Weights of a small transformer language model: width 640, a variant of Muon for these matrices.
Each number is 50 + 10 x the weight over its row's rms, rounded and kept within 0 to 99. Layers, rows and columns count from 0. The size before them is the row's rms in percent of the matrix's.

# gate: layer 2 MLP gate, 1728x640, rms 0.0681, rows 641-655, columns 160-319
# up: layer 2 MLP up, 1728x640, rms 0.0698, rows 641-654, columns 160-319
# down: layer 2 MLP down (transposed), 1728x640, rms 0.08, rows 641-654, columns 160-319
gate641 102:63 51 58 58 50 63 44 42 38 62 57 46 34 57 52 56 54 51 47 48 64 22 48 23 44 49 52 42 44 48 36 48 51 42 33 56 48 46 28 54 44 51 33 37 39 55 38 42 70 52 46 72 61 52 52 50 49 40 53 50 33 42 47 41 39 59 55 38 54 43 44 35 60 52 38 44 57 63 31 52 33 61 46 49 59 60 54 56 35 51 52 63 52 57 72 48 60 55 36 44 58 36 40 55 36 55 45 59 51 50 43 56 54 67 64 53 54 49 44 28 31 64 40 34 50 21 24 52 59 58 59 42 67 56 66 48 38 36 61 41 49 58 55 36 46 52 50 30 47 33 51 40 42 48 33 61 51 66 49 54
up641 100:53 64 54 43 49 56 61 44 40 51 43 27 51 37 39 44 46 62 40 48 40 35 33 38 54 53 39 48 48 52 39 49 48 47 44 38 60 47 64 68 46 66 48 60 65 54 45 40 50 50 38 30 63 48 64 56 30 41 38 46 39 74 59 55 43 36 55 49 39 29 26 51 42 48 65 54 55 39 56 56 52 52 64 46 49 46 46 64 52 57 57 38 45 47 44 35 40 44 53 49 40 62 61 31 59 48 51 41 64 37 33 34 48 55 63 36 56 56 53 44 52 51 48 48 47 34 52 44 48 38 42 45 69 64 43 39 49 65 55 56 48 52 44 49 53 44 45 57 50 34 37 55 33 41 46 67 41 66 42 63
down641 100:61 36 46 43 41 43 50 43 52 38 50 57 35 56 60 39 32 50 59 53 38 35 54 47 47 54 59 55 38 42 32 46 48 23 42 18 47 50 48 54 50 60 29 33 66 52 43 39 79 53 49 44 39 48 46 53 74 48 47 59 58 29 54 40 52 37 48 50 27 58 57 52 74 44 43 42 46 44 41 35 63 55 50 47 63 51 33 55 33 51 53 45 60 47 54 55 54 44 58 45 40 48 46 51 43 55 51 36 62 54 45 61 55 54 81 42 37 62 31 43 37 34 59 34 56 26 48 45 54 43 61 36 48 64 56 40 56 39 52 50 56 46 54 50 51 50 62 58 51 33 39 45 44 45 47 53 57 39 57 42
gate642 080:63 60 49 49 41 58 48 42 33 67 52 54 58 44 42 47 63 50 51 64 38 48 43 42 61 55 41 45 51 39 53 46 54 57 44 55 68 75 47 42 49 39 59 65 46 65 46 47 73 54 52 45 61 52 55 49 27 64 50 37 41 65 40 54 48 47 51 58 54 49 66 62 57 61 36 64 52 44 56 37 57 41 43 39 52 36 65 58 53 68 23 51 56 66 44 56 33 63 53 65 47 56 37 50 51 48 48 48 52 32 65 39 39 57 72 48 47 53 36 54 46 36 38 48 53 61 66 50 61 26 56 34 40 57 34 51 36 42 47 47 65 47 74 52 37 62 37 62 36 46 53 53 37 53 57 37 53 38 46 59
up642 085:56 49 52 51 54 38 56 54 50 42 57 49 48 64 46 64 60 67 64 55 61 58 58 58 47 50 66 82 68 53 47 57 46 54 55 65 37 43 44 41 58 41 43 45 52 52 37 72 51 49 47 45 38 47 46 42 44 48 39 59 54 40 76 42 60 44 51 39 51 70 64 53 28 28 30 62 61 55 48 37 44 58 65 55 35 38 33 54 49 64 55 57 60 54 45 46 55 50 40 21 59 54 55 67 42 56 52 64 50 36 34 38 47 55 43 47 46 65 48 39 64 47 58 57 50 38 50 54 68 66 56 38 50 57 55 58 62 61 41 55 50 44 44 46 51 53 49 46 71 47 61 41 52 42 53 55 42 69 47 52
down642 084:65 51 31 56 28 54 64 56 39 48 50 55 58 60 50 44 44 50 53 45 39 40 65 26 61 48 49 46 49 32 43 54 49 62 53 55 71 41 49 54 46 56 30 49 43 45 59 47 43 72 64 57 55 33 59 27 59 38 67 66 51 53 39 48 51 64 44 53 46 66 46 45 54 56 49 35 52 44 64 60 57 36 42 53 42 53 47 55 55 52 48 55 47 60 57 50 48 44 42 59 23 52 46 58 49 32 39 45 59 40 49 46 50 40 37 48 58 34 52 54 54 49 47 44 63 56 43 56 55 57 44 44 52 54 53 46 50 42 63 43 56 43 46 63 47 52 66 40 53 59 43 68 56 60 28 44 66 45 66 40
gate643 104:42 51 33 75 64 36 51 35 39 31 52 44 27 42 30 56 36 48 42 57 32 47 44 50 51 54 53 61 49 42 56 57 42 58 41 54 57 39 39 50 58 34 48 60 46 43 40 43 33 43 46 55 41 75 34 47 40 46 53 46 54 69 30 58 63 61 64 63 56 36 53 37 47 57 52 59 75 66 28 67 55 54 57 49 40 51 37 44 43 60 58 36 51 76 38 52 54 41 58 50 57 48 54 45 64 52 39 39 67 53 58 52 54 31 65 60 37 46 36 40 61 47 40 50 65 71 53 48 52 55 52 61 38 48 36 59 54 44 46 48 51 32 65 64 37 63 32 57 57 55 43 40 27 34 47 37 56 48 61 55
up643 099:42 63 47 56 51 54 64 50 48 43 51 46 54 51 57 38 53 56 49 47 39 53 48 59 30 44 50 66 52 55 53 42 46 61 54 54 60 36 52 47 51 53 60 59 36 65 52 54 54 38 58 46 56 43 56 64 39 48 47 60 55 61 38 65 60 53 42 42 53 47 36 31 35 50 54 61 54 62 55 80 60 43 67 39 35 43 49 43 54 31 55 51 55 44 47 60 66 55 51 38 50 48 48 34 37 46 37 56 62 50 49 51 43 36 48 47 58 40 65 47 61 36 45 54 54 63 42 66 42 62 53 46 48 33 35 62 53 35 31 43 49 44 52 43 64 62 46 45 55 41 43 54 42 45 43 71 62 56 70 57
down643 097:62 56 52 55 64 46 56 58 59 58 46 51 58 60 32 55 60 37 41 74 34 53 47 53 58 45 45 56 49 42 61 62 54 51 59 52 43 42 57 52 53 51 68 41 44 46 49 46 53 76 37 59 42 69 38 43 46 57 60 54 45 43 42 52 41 47 42 28 54 45 28 57 58 68 53 65 49 43 55 53 55 39 56 40 52 58 42 34 41 55 41 63 70 57 44 43 42 48 33 63 60 52 45 42 31 44 41 48 55 44 41 43 49 41 54 42 46 58 52 40 57 52 38 55 46 30 38 36 44 28 41 45 55 62 45 57 65 35 60 54 53 55 54 47 50 31 52 52 43 45 58 57 47 61 40 52 36 37 49 48
gate644 110:58 51 55 54 54 44 61 44 54 36 49 63 41 43 56 33 74 44 57 44 48 27 55 54 61 54 61 40 48 51 44 59 58 53 48 41 39 36 56 59 55 49 45 59 73 40 41 38 35 30 40 48 43 54 54 52 43 42 41 60 47 46 57 53 39 52 52 62 40 48 43 32 43 56 50 59 64 47 56 55 56 49 43 55 47 40 49 43 47 65 40 43 57 57 44 62 71 53 49 47 53 43 57 66 38 49 57 44 70 41 67 52 63 55 57 48 40 31 36 48 59 32 55 78 50 53 59 61 54 47 49 53 57 46 60 50 39 42 55 43 44 36 48 42 40 46 70 45 50 46 40 51 53 58 36 41 36 55 54 46
up644 108:41 54 60 58 60 60 56 50 40 49 47 63 38 52 30 52 52 56 43 44 59 63 45 55 61 44 54 47 47 46 43 41 53 54 56 44 42 66 50 60 43 46 69 44 74 55 43 54 46 55 38 53 31 69 60 77 41 44 48 52 40 60 37 34 39 50 51 40 53 61 56 49 45 73 45 42 61 30 50 49 44 67 47 58 55 57 56 52 46 36 48 48 53 38 38 64 61 44 45 41 41 59 51 58 41 66 84 49 54 40 66 58 44 59 47 54 47 52 52 54 52 46 59 63 42 53 48 45 71 49 53 48 52 46 52 43 50 47 50 33 51 42 52 40 34 45 62 46 31 48 51 51 40 47 44 47 45 45 69 50
down644 109:62 65 57 56 60 64 36 39 36 41 63 54 35 41 33 43 48 48 63 46 63 46 52 38 56 57 48 52 44 42 35 62 40 56 51 59 56 58 38 56 41 63 56 35 39 51 29 44 72 42 62 40 39 53 50 53 28 41 54 43 45 46 67 49 58 60 47 55 37 51 54 43 50 60 68 55 39 47 45 53 36 45 51 38 38 40 39 35 55 48 67 55 60 67 37 52 53 43 43 53 44 47 59 53 31 68 38 58 66 46 75 60 53 51 38 55 44 51 41 57 55 37 41 55 57 55 57 59 50 45 65 61 61 40 58 44 57 46 40 49 45 32 39 50 38 46 53 52 38 49 55 36 57 62 52 44 33 61 62 36
gate645 110:44 51 56 53 41 42 19 57 45 62 58 33 54 56 56 53 47 48 44 48 32 55 49 42 59 47 55 45 64 50 71 46 58 37 47 49 32 48 61 33 40 27 56 43 66 45 37 41 39 33 33 44 47 44 57 47 53 61 59 44 47 54 58 56 41 44 42 56 42 28 41 51 61 53 47 36 31 57 41 55 59 68 52 29 44 54 70 53 49 45 45 45 35 60 61 76 60 48 59 45 39 46 31 60 40 54 52 39 54 66 43 57 49 59 51 51 54 44 62 55 49 46 54 44 48 55 56 39 63 47 73 49 50 54 45 52 43 39 50 59 50 48 58 38 39 41 21 42 52 47 48 39 43 50 45 69 36 38 52 49
up645 108:54 55 43 51 48 42 67 39 60 58 55 57 36 64 45 58 62 53 40 44 51 44 40 46 59 60 61 39 58 47 47 39 59 40 66 31 67 48 54 45 50 61 43 49 63 60 66 33 49 50 64 57 55 49 47 53 63 30 44 54 55 42 44 38 61 63 54 53 35 74 47 53 24 60 57 36 43 58 55 45 48 33 53 45 71 45 43 58 53 49 55 60 59 60 38 51 29 44 51 35 52 42 45 71 49 25 63 49 71 44 42 47 63 66 46 47 66 39 47 48 47 15 56 51 59 40 49 53 46 39 47 54 42 68 47 43 51 55 52 52 53 49 64 60 49 59 52 59 54 53 57 46 39 43 54 44 46 67 51 55
down645 104:59 60 41 48 52 74 58 63 54 46 62 34 44 46 45 53 51 49 48 34 44 54 52 48 54 49 58 28 45 68 54 35 51 51 51 43 45 43 63 29 50 52 52 41 32 57 63 39 55 34 56 58 68 43 50 50 49 48 51 21 65 55 42 42 48 51 64 56 40 35 59 31 30 46 62 43 60 52 50 55 48 53 23 46 31 32 59 41 67 51 70 41 44 48 40 58 53 52 58 49 48 74 56 61 36 64 51 62 38 63 41 43 57 38 58 47 49 50 50 58 53 51 39 53 49 57 51 44 49 46 28 46 46 46 48 50 61 55 56 41 49 47 59 58 60 61 46 53 54 64 53 49 34 59 52 65 45 57 40 53
gate646 112:46 46 55 44 51 59 43 51 41 57 61 45 47 30 60 57 64 70 68 59 59 49 38 56 49 52 43 39 59 50 63 36 68 54 53 51 61 52 47 49 40 61 47 54 43 44 50 48 66 45 45 52 47 52 56 48 54 46 64 45 57 77 58 52 29 40 38 43 51 71 35 59 44 65 62 43 32 59 53 52 52 49 52 60 36 37 30 35 38 57 41 47 34 62 40 45 50 47 50 27 51 66 47 59 65 38 54 44 57 52 54 57 53 65 58 40 43 33 51 41 33 59 39 64 53 52 47 41 52 40 46 60 51 61 60 52 47 33 52 24 51 54 67 58 65 42 44 48 77 35 40 60 31 56 45 57 21 56 52 51
up646 110:52 42 50 63 47 51 56 40 51 55 42 57 48 54 54 45 58 37 37 54 41 52 52 39 76 55 59 54 35 46 34 59 41 22 51 55 27 53 43 61 71 59 55 61 49 56 64 50 35 44 47 48 64 48 44 40 54 34 33 54 51 31 43 47 64 47 47 50 52 32 41 41 67 44 36 51 58 40 47 51 46 44 48 57 64 52 76 54 56 23 65 45 49 47 59 63 34 54 47 66 51 52 46 59 34 36 49 47 56 62 67 50 54 33 42 48 64 58 39 53 45 47 32 53 55 43 55 44 50 69 59 52 53 38 49 55 61 60 73 59 43 56 43 47 31 49 59 35 47 52 46 42 58 36 58 53 64 45 66 53
down646 108:34 45 65 51 47 55 48 64 47 33 52 65 41 66 54 44 39 46 34 56 52 69 59 45 52 58 54 65 46 49 35 53 51 41 54 62 52 52 17 50 61 49 47 51 46 48 44 46 68 70 29 64 45 48 56 42 28 45 48 39 22 46 62 55 61 52 35 53 46 40 44 51 42 44 38 51 71 40 44 53 45 45 34 36 53 38 61 56 46 66 74 67 53 65 32 46 53 61 39 62 48 45 46 51 50 43 67 59 45 51 52 54 50 56 55 58 47 41 48 56 55 45 62 46 62 54 43 47 46 58 43 57 46 59 49 49 58 51 52 68 43 63 45 46 60 45 42 61 38 59 59 55 47 51 66 45 50 40 42 50
gate647 101:37 33 42 59 32 62 60 56 30 48 54 34 49 53 55 64 51 36 37 47 53 42 43 44 39 60 50 39 54 59 65 32 51 57 49 57 48 67 51 59 59 45 49 43 45 65 48 61 38 43 36 63 53 47 51 76 53 45 44 53 63 54 59 64 57 74 52 51 43 65 58 36 55 61 61 75 46 31 49 64 49 56 48 65 63 44 55 58 51 49 47 54 44 39 35 46 64 29 51 49 44 40 60 51 43 42 51 55 46 42 42 66 30 70 51 33 52 39 32 43 62 56 42 46 51 62 49 22 43 52 49 27 50 44 53 59 55 40 51 44 43 32 41 55 62 55 41 80 42 54 57 58 64 38 56 70 45 45 64 56
up647 097:60 59 53 46 33 63 28 47 45 39 47 44 43 50 58 43 54 54 48 54 53 32 51 39 54 46 52 39 69 52 41 44 49 71 50 59 60 51 50 56 53 65 44 59 44 53 60 73 48 58 44 61 37 26 68 51 39 53 55 56 49 37 45 48 36 57 65 54 41 60 38 31 46 37 62 53 39 40 42 63 56 40 78 49 33 63 47 57 41 61 58 62 59 48 52 48 44 43 38 59 41 43 43 58 32 39 46 59 48 55 38 64 51 51 46 25 42 60 54 56 38 59 40 67 38 43 34 62 51 53 40 42 46 56 64 41 52 66 43 47 56 38 46 46 58 55 54 74 32 49 53 41 64 50 44 56 27 48 62 56
down647 103:45 46 49 59 28 74 49 56 59 39 55 44 41 38 51 36 41 46 34 64 34 40 34 52 54 48 46 51 56 46 48 54 47 48 48 56 37 54 35 70 52 42 69 51 41 51 58 57 50 38 49 41 27 46 47 65 40 56 54 45 59 55 59 41 33 43 50 55 57 55 46 54 42 42 36 66 36 42 43 33 51 46 17 39 37 57 51 49 65 80 49 42 44 50 57 47 69 56 53 54 51 56 57 69 46 46 32 50 42 52 41 64 59 62 34 38 49 51 56 47 57 47 57 51 52 43 60 45 39 37 43 49 54 57 60 57 45 67 65 58 53 57 60 56 60 43 68 60 62 49 53 54 52 43 60 43 54 57 31 49
gate648 101:50 55 52 61 60 32 46 51 57 48 41 30 62 44 30 57 48 33 69 59 59 62 44 63 48 50 55 48 52 77 47 41 29 33 61 57 51 53 69 50 52 37 48 45 42 48 48 42 46 35 59 59 47 46 42 49 43 48 57 56 41 54 62 59 46 51 48 41 48 51 50 48 50 41 51 48 34 45 61 48 36 46 54 60 65 43 39 59 47 48 47 45 46 75 47 54 49 46 59 45 42 41 38 44 50 60 52 48 58 55 36 59 60 47 65 58 37 50 53 56 52 60 61 46 61 52 67 55 52 60 63 52 48 40 61 33 35 39 49 64 49 63 37 58 52 39 56 51 66 37 48 43 47 46 41 52 59 57 50 45
up648 103:61 53 26 45 47 68 63 43 61 48 55 31 39 46 43 54 49 64 38 68 30 56 48 58 51 38 66 49 50 60 52 59 52 38 51 59 28 62 56 50 71 36 61 49 53 35 48 47 57 48 61 65 35 52 58 79 48 49 76 63 64 51 51 52 55 63 56 31 34 52 38 55 45 67 31 44 56 51 45 50 58 47 54 57 36 44 39 43 36 46 57 48 50 68 44 63 40 45 42 52 49 48 47 70 48 50 64 55 44 38 45 48 46 42 50 34 35 34 75 45 63 64 31 53 45 52 47 53 56 49 52 47 56 57 50 52 77 65 49 33 38 51 52 48 68 40 63 59 57 33 49 65 63 54 58 36 45 67 57 69
down648 101:54 58 28 58 48 39 47 41 48 55 45 47 46 49 47 37 45 62 55 61 35 57 48 27 65 45 53 59 60 56 45 71 55 60 29 36 38 58 42 60 44 65 63 69 60 55 48 75 50 46 17 48 46 68 32 54 47 54 58 52 48 55 43 67 42 41 40 59 72 61 36 50 58 48 42 46 47 66 50 48 53 54 58 57 35 70 55 54 45 48 59 29 52 53 47 62 55 42 34 52 47 64 54 39 40 62 48 44 52 51 47 32 27 46 67 39 70 58 43 37 68 61 44 55 48 63 51 50 58 43 40 60 59 39 38 50 49 30 57 54 51 47 44 38 56 55 56 45 63 43 39 44 38 58 52 60 61 55 46 34
gate649 093:48 61 56 55 46 53 47 64 47 60 47 45 51 56 42 39 40 56 43 33 44 60 46 57 54 47 62 50 55 49 68 51 48 43 53 37 62 45 48 42 40 50 55 33 55 67 79 67 41 53 40 45 39 49 63 40 45 58 50 46 61 59 36 45 48 46 44 63 41 36 47 35 67 63 59 59 46 63 41 47 42 55 41 50 32 46 37 49 50 67 67 58 42 59 34 54 54 41 47 50 54 40 51 51 45 53 67 59 23 45 52 63 47 38 56 52 43 52 49 44 74 46 66 52 54 61 48 47 44 50 69 60 34 56 51 52 30 47 35 40 66 52 47 48 47 50 61 60 67 41 48 51 47 43 44 35 50 38 34 58
up649 097:46 27 50 35 41 54 33 54 50 45 40 49 55 55 41 50 54 46 39 51 46 42 55 47 42 64 67 48 46 46 50 45 64 47 42 60 55 57 60 69 58 46 64 45 46 59 18 40 47 68 48 62 47 47 28 59 48 30 47 57 52 54 35 59 62 48 45 64 42 43 51 54 38 56 53 59 43 52 49 70 49 51 53 44 44 66 53 57 69 43 59 37 57 44 53 52 48 48 50 64 47 61 46 65 58 65 46 49 67 54 53 36 47 59 54 51 60 46 50 38 62 48 53 38 41 52 69 42 64 48 53 63 55 46 56 45 47 51 65 37 52 70 63 42 57 53 70 62 71 57 49 51 27 65 38 46 42 32 65 48
down649 096:66 61 39 46 44 45 49 42 50 44 61 57 33 51 53 38 72 61 56 57 48 53 49 44 60 57 43 45 70 65 50 29 43 40 56 55 49 49 49 34 49 68 48 51 49 46 29 31 55 66 60 54 55 60 39 40 57 43 61 65 32 57 60 46 41 66 37 55 63 51 56 49 59 49 39 40 46 36 63 53 48 52 60 46 49 28 45 50 48 54 40 47 41 60 53 37 45 37 40 47 37 52 55 45 63 54 50 52 51 43 31 55 47 48 50 49 50 64 55 54 50 42 57 63 55 57 56 49 63 35 57 56 40 44 61 56 56 44 58 64 48 49 49 47 47 54 60 55 53 52 46 41 50 43 40 40 49 64 57 52
gate650 110:50 45 42 60 41 44 60 33 52 36 60 42 35 56 53 57 63 48 65 70 42 49 46 79 46 26 60 54 33 60 58 48 64 47 61 67 44 33 68 57 45 50 62 48 41 47 44 63 59 54 68 76 55 38 60 43 50 48 49 32 38 37 51 36 47 39 61 27 50 56 69 45 66 67 58 47 64 54 56 56 40 63 48 55 40 38 45 82 38 32 49 31 48 53 44 55 54 48 46 48 52 44 62 74 45 56 60 62 41 59 60 60 52 56 52 47 50 41 52 48 55 62 38 60 42 51 59 45 35 34 52 45 59 51 60 53 39 45 43 39 50 58 60 66 51 61 56 45 58 51 57 48 47 63 66 54 41 51 55 69
up650 109:57 33 38 47 62 65 60 61 56 49 35 57 45 26 32 45 46 51 57 62 63 47 61 44 53 77 52 60 43 68 49 52 52 57 47 39 34 50 49 35 40 57 57 58 55 53 38 50 61 56 34 45 45 53 43 40 47 46 57 43 57 56 56 57 53 51 72 45 55 52 60 72 43 54 44 64 38 62 40 51 44 35 49 60 49 45 49 56 43 50 55 61 53 50 64 58 39 32 72 67 56 30 36 53 53 52 45 45 56 50 30 36 43 42 47 43 52 58 52 63 51 44 32 46 48 44 44 46 52 64 55 51 36 30 37 40 41 43 46 37 39 47 42 71 61 41 65 53 59 69 42 36 62 50 50 36 52 47 36 69
down650 107:44 37 57 52 64 63 70 55 38 35 53 58 49 40 49 61 58 34 68 45 69 51 54 39 37 44 53 58 51 56 53 54 51 50 54 50 57 43 39 37 62 41 35 63 60 53 54 43 44 55 38 48 46 52 33 58 42 52 62 29 40 44 42 57 40 29 69 34 46 36 36 50 55 53 59 61 48 60 44 59 57 45 26 45 38 44 47 60 60 51 56 33 52 42 38 67 43 59 49 54 58 57 53 35 44 45 37 48 56 47 56 55 46 43 59 25 57 35 56 36 52 69 36 57 41 62 57 53 42 44 57 59 41 64 68 45 48 58 54 47 73 73 43 54 56 46 48 62 52 60 51 48 42 55 58 41 53 38 58 69
gate651 105:47 56 50 43 64 59 56 58 61 42 48 56 49 31 41 24 47 48 51 59 41 54 45 67 53 62 47 32 61 57 47 61 57 43 38 39 24 50 50 51 44 40 45 43 43 51 39 51 45 56 67 58 50 46 48 39 57 44 54 42 44 61 56 38 51 50 63 44 57 53 62 43 68 41 52 40 60 49 47 57 55 58 55 69 38 62 61 30 46 50 48 53 64 60 55 65 60 58 49 48 55 54 68 57 45 53 36 65 46 38 42 51 47 51 59 59 52 55 36 54 44 54 56 32 66 37 47 35 58 55 38 32 43 36 38 43 40 51 60 52 37 57 36 53 42 53 41 37 48 38 43 41 54 53 53 61 40 57 48 45
up651 104:56 48 40 63 45 40 40 52 60 36 50 47 46 53 48 64 44 34 50 53 41 40 66 35 48 53 41 50 55 57 67 43 25 51 39 57 61 42 29 52 36 57 51 47 58 63 34 50 51 55 40 54 63 43 50 56 38 38 51 55 46 43 44 31 60 54 51 56 45 59 36 48 49 60 48 60 28 69 40 53 50 45 44 39 37 51 35 63 47 67 38 51 50 45 54 58 53 34 53 40 52 44 40 58 31 55 45 44 62 66 48 45 44 68 60 32 60 51 47 73 54 36 59 54 53 60 50 74 59 53 54 65 60 44 54 42 65 66 55 51 53 58 51 43 58 40 60 69 42 53 51 32 53 59 42 52 57 45 60 61
down651 103:56 32 45 48 40 64 57 70 48 48 64 61 46 46 42 54 64 39 57 55 42 34 59 39 53 60 49 38 51 46 49 50 29 37 47 69 60 64 63 58 55 42 44 46 41 50 45 53 44 66 58 57 58 51 48 59 40 46 52 50 47 54 23 63 58 34 52 62 67 50 42 36 49 67 48 45 49 56 64 62 55 37 42 52 64 43 53 52 49 50 45 44 46 44 44 64 55 45 47 43 49 57 52 53 54 33 55 65 42 37 45 45 38 40 46 48 48 43 69 42 55 66 38 41 44 35 44 44 55 34 55 51 47 63 66 45 57 34 53 44 42 44 55 39 77 38 58 50 56 46 55 67 50 35 68 52 52 53 53 58
gate652 099:44 49 45 55 43 40 62 33 55 56 47 37 56 55 46 44 50 43 56 65 47 64 50 52 56 49 61 51 53 69 62 44 57 40 60 57 59 49 39 58 60 63 59 48 45 50 46 52 58 47 56 52 43 30 42 48 53 50 51 48 52 51 60 52 36 53 34 33 69 67 52 53 58 38 31 58 55 43 47 71 48 45 51 47 44 45 60 39 48 55 89 43 49 44 44 50 44 49 60 57 69 51 59 66 64 53 55 70 48 63 57 49 53 45 54 39 32 40 47 33 72 54 50 56 49 43 58 54 46 54 36 41 54 46 61 53 46 44 34 20 37 50 64 62 48 42 54 37 44 44 47 57 64 46 65 70 36 57 61 63
up652 098:44 51 37 76 56 50 59 54 61 39 56 43 53 34 39 69 60 57 37 43 59 46 34 31 47 52 57 63 48 44 40 45 40 46 33 53 40 57 54 57 38 47 59 46 60 47 35 49 39 42 52 54 48 39 65 58 46 70 38 45 28 61 51 52 58 42 41 51 36 21 27 46 21 55 44 53 48 48 48 60 44 50 52 42 40 47 44 41 39 36 54 58 54 41 59 64 65 43 59 52 59 59 45 34 41 39 43 31 51 45 48 57 62 44 46 54 66 48 57 59 42 31 61 46 44 44 24 41 52 35 58 60 52 52 54 37 62 40 59 62 53 39 53 44 36 62 40 41 56 62 59 50 42 66 39 38 54 61 41 55
down652 097:56 68 39 45 38 57 50 35 60 69 61 41 59 67 66 58 40 48 53 59 51 52 56 58 53 43 45 53 57 61 53 40 52 46 41 58 49 62 56 46 50 61 47 58 43 39 49 53 52 45 51 45 46 66 51 44 60 52 56 56 63 61 54 51 59 52 34 48 48 68 59 52 66 53 33 47 56 62 71 67 51 34 39 40 43 55 46 47 71 78 57 46 55 54 51 54 51 59 49 48 36 56 66 67 41 58 44 53 41 44 51 48 50 49 57 39 40 55 40 37 46 61 49 35 59 77 43 65 42 54 55 53 37 68 53 44 40 49 37 60 39 63 63 53 67 43 44 43 31 38 64 65 47 42 52 54 55 53 57 57
gate653 081:43 48 62 49 55 61 40 47 59 35 56 54 51 37 33 58 33 42 51 44 48 47 63 45 48 40 44 43 54 42 52 46 50 54 42 47 46 51 57 63 60 39 52 48 53 43 44 37 39 40 39 36 59 52 57 45 55 47 39 44 59 61 18 57 57 53 64 24 42 67 16 49 58 41 60 59 50 58 56 32 60 48 54 68 41 46 57 48 55 46 49 69 50 64 44 40 45 47 69 44 41 44 56 53 50 46 54 34 65 56 46 47 50 66 40 51 47 62 35 56 41 45 44 29 39 42 39 58 39 64 31 45 35 50 54 46 46 37 53 64 58 48 62 40 44 51 54 42 40 38 50 43 57 56 52 45 49 68 42 61
up653 083:56 48 50 46 37 32 50 44 55 45 44 63 38 56 56 47 53 50 41 57 56 44 43 38 45 41 51 38 44 47 51 56 37 61 45 38 52 49 68 47 50 49 80 61 50 67 45 57 45 58 62 49 38 50 54 54 31 46 41 40 37 58 52 63 43 57 54 46 61 50 39 61 51 50 61 57 45 63 63 59 30 52 34 47 59 49 60 54 48 41 49 62 49 49 48 31 45 59 52 52 52 52 45 68 42 62 50 58 52 49 56 49 54 50 34 47 48 71 41 52 20 56 46 47 59 54 60 44 41 50 66 35 38 45 38 68 49 59 41 52 55 48 36 60 38 38 71 53 54 53 54 75 64 58 57 36 58 30 48 56
down653 087:63 44 54 57 51 46 47 49 60 64 55 44 60 37 58 61 27 67 53 46 55 38 51 60 65 58 51 68 47 54 37 61 52 41 38 78 32 59 55 55 52 46 40 48 48 57 55 55 49 64 56 67 54 58 55 59 45 56 42 59 49 41 55 49 64 49 33 42 54 51 37 40 81 51 53 47 42 56 56 49 71 67 65 49 53 53 51 69 31 56 38 40 47 52 55 33 31 50 45 55 59 36 48 55 40 53 64 45 46 50 45 52 72 46 59 54 43 55 62 44 51 44 33 52 53 55 81 55 43 64 39 40 58 39 58 51 57 62 46 38 39 49 54 54 59 34 42 63 52 51 37 45 51 57 67 49 54 47 43 73
gate654 105:29 43 60 45 48 27 61 43 49 42 40 30 47 50 53 57 37 62 47 63 55 48 46 63 44 46 51 56 44 65 44 31 51 48 48 54 46 66 44 57 41 62 49 78 51 55 60 67 48 43 53 48 47 49 63 46 54 50 28 44 46 67 43 51 58 52 41 46 37 39 63 41 46 62 57 45 40 42 41 42 62 37 54 45 58 53 34 64 41 41 56 54 30 52 63 59 61 44 62 54 51 35 35 46 52 43 60 53 68 39 53 57 59 49 51 34 69 31 54 54 52 49 57 45 46 55 37 37 70 46 49 64 47 34 29 51 38 58 50 66 58 42 58 42 43 53 39 66 55 50 54 38 46 47 48 49 51 53 53 33
up654 106:48 40 50 47 55 41 37 58 60 54 44 37 49 63 60 40 40 51 63 55 48 43 38 59 59 56 61 49 58 44 48 45 43 48 57 39 63 54 53 59 47 41 56 56 59 36 36 49 38 40 28 46 52 59 52 48 70 52 64 51 35 50 47 45 38 52 43 43 28 52 43 38 52 50 43 50 74 57 47 63 54 45 37 52 35 50 52 69 55 38 60 35 61 57 36 41 63 49 56 25 46 42 67 54 35 53 40 53 48 50 59 48 57 71 56 54 37 41 43 51 44 66 53 57 50 57 49 61 43 44 57 37 58 44 48 66 50 55 34 47 34 48 48 71 48 59 51 44 49 54 49 43 58 47 37 50 38 54 47 48
down654 103:36 61 54 55 46 65 35 54 64 39 55 47 36 56 43 57 42 46 44 57 72 50 38 56 49 54 48 39 34 32 48 48 45 63 46 58 52 49 33 31 56 51 65 66 47 67 51 36 53 54 51 42 61 64 60 52 68 56 35 60 49 49 24 35 54 29 43 45 55 48 42 61 59 56 48 43 40 48 41 54 39 54 54 60 49 60 57 50 37 42 45 36 46 56 44 57 44 52 55 52 59 36 26 64 65 53 39 54 57 42 57 45 61 55 47 60 66 42 37 26 66 38 49 55 44 53 34 62 52 45 50 36 55 53 29 43 45 46 61 46 41 31 46 57 66 44 48 43 54 43 38 57 59 58 57 50 52 49 44 49
gate655 100:60 45 40 49 69 34 36 61 63 38 76 65 57 46 57 44 49 46 42 57 42 47 55 54 53 41 65 44 53 58 50 45 36 18 49 45 70 51 70 57 32 38 60 74 36 41 60 31 36 48 66 51 46 52 41 54 60 45 50 40 37 70 44 62 60 57 61 44 29 40 48 66 33 62 46 41 31 38 49 55 45 46 49 58 42 58 59 48 45 65 59 35 58 51 59 42 64 48 48 54 28 60 51 52 47 59 54 54 38 50 59 41 52 61 39 49 54 36 60 34 37 57 52 53 42 49 55 37 41 42 58 40 37 51 49 39 70 52 66 41 49 49 53 55 47 54 58 58 47 50 42 61 27 54 54 46 56 31 56 46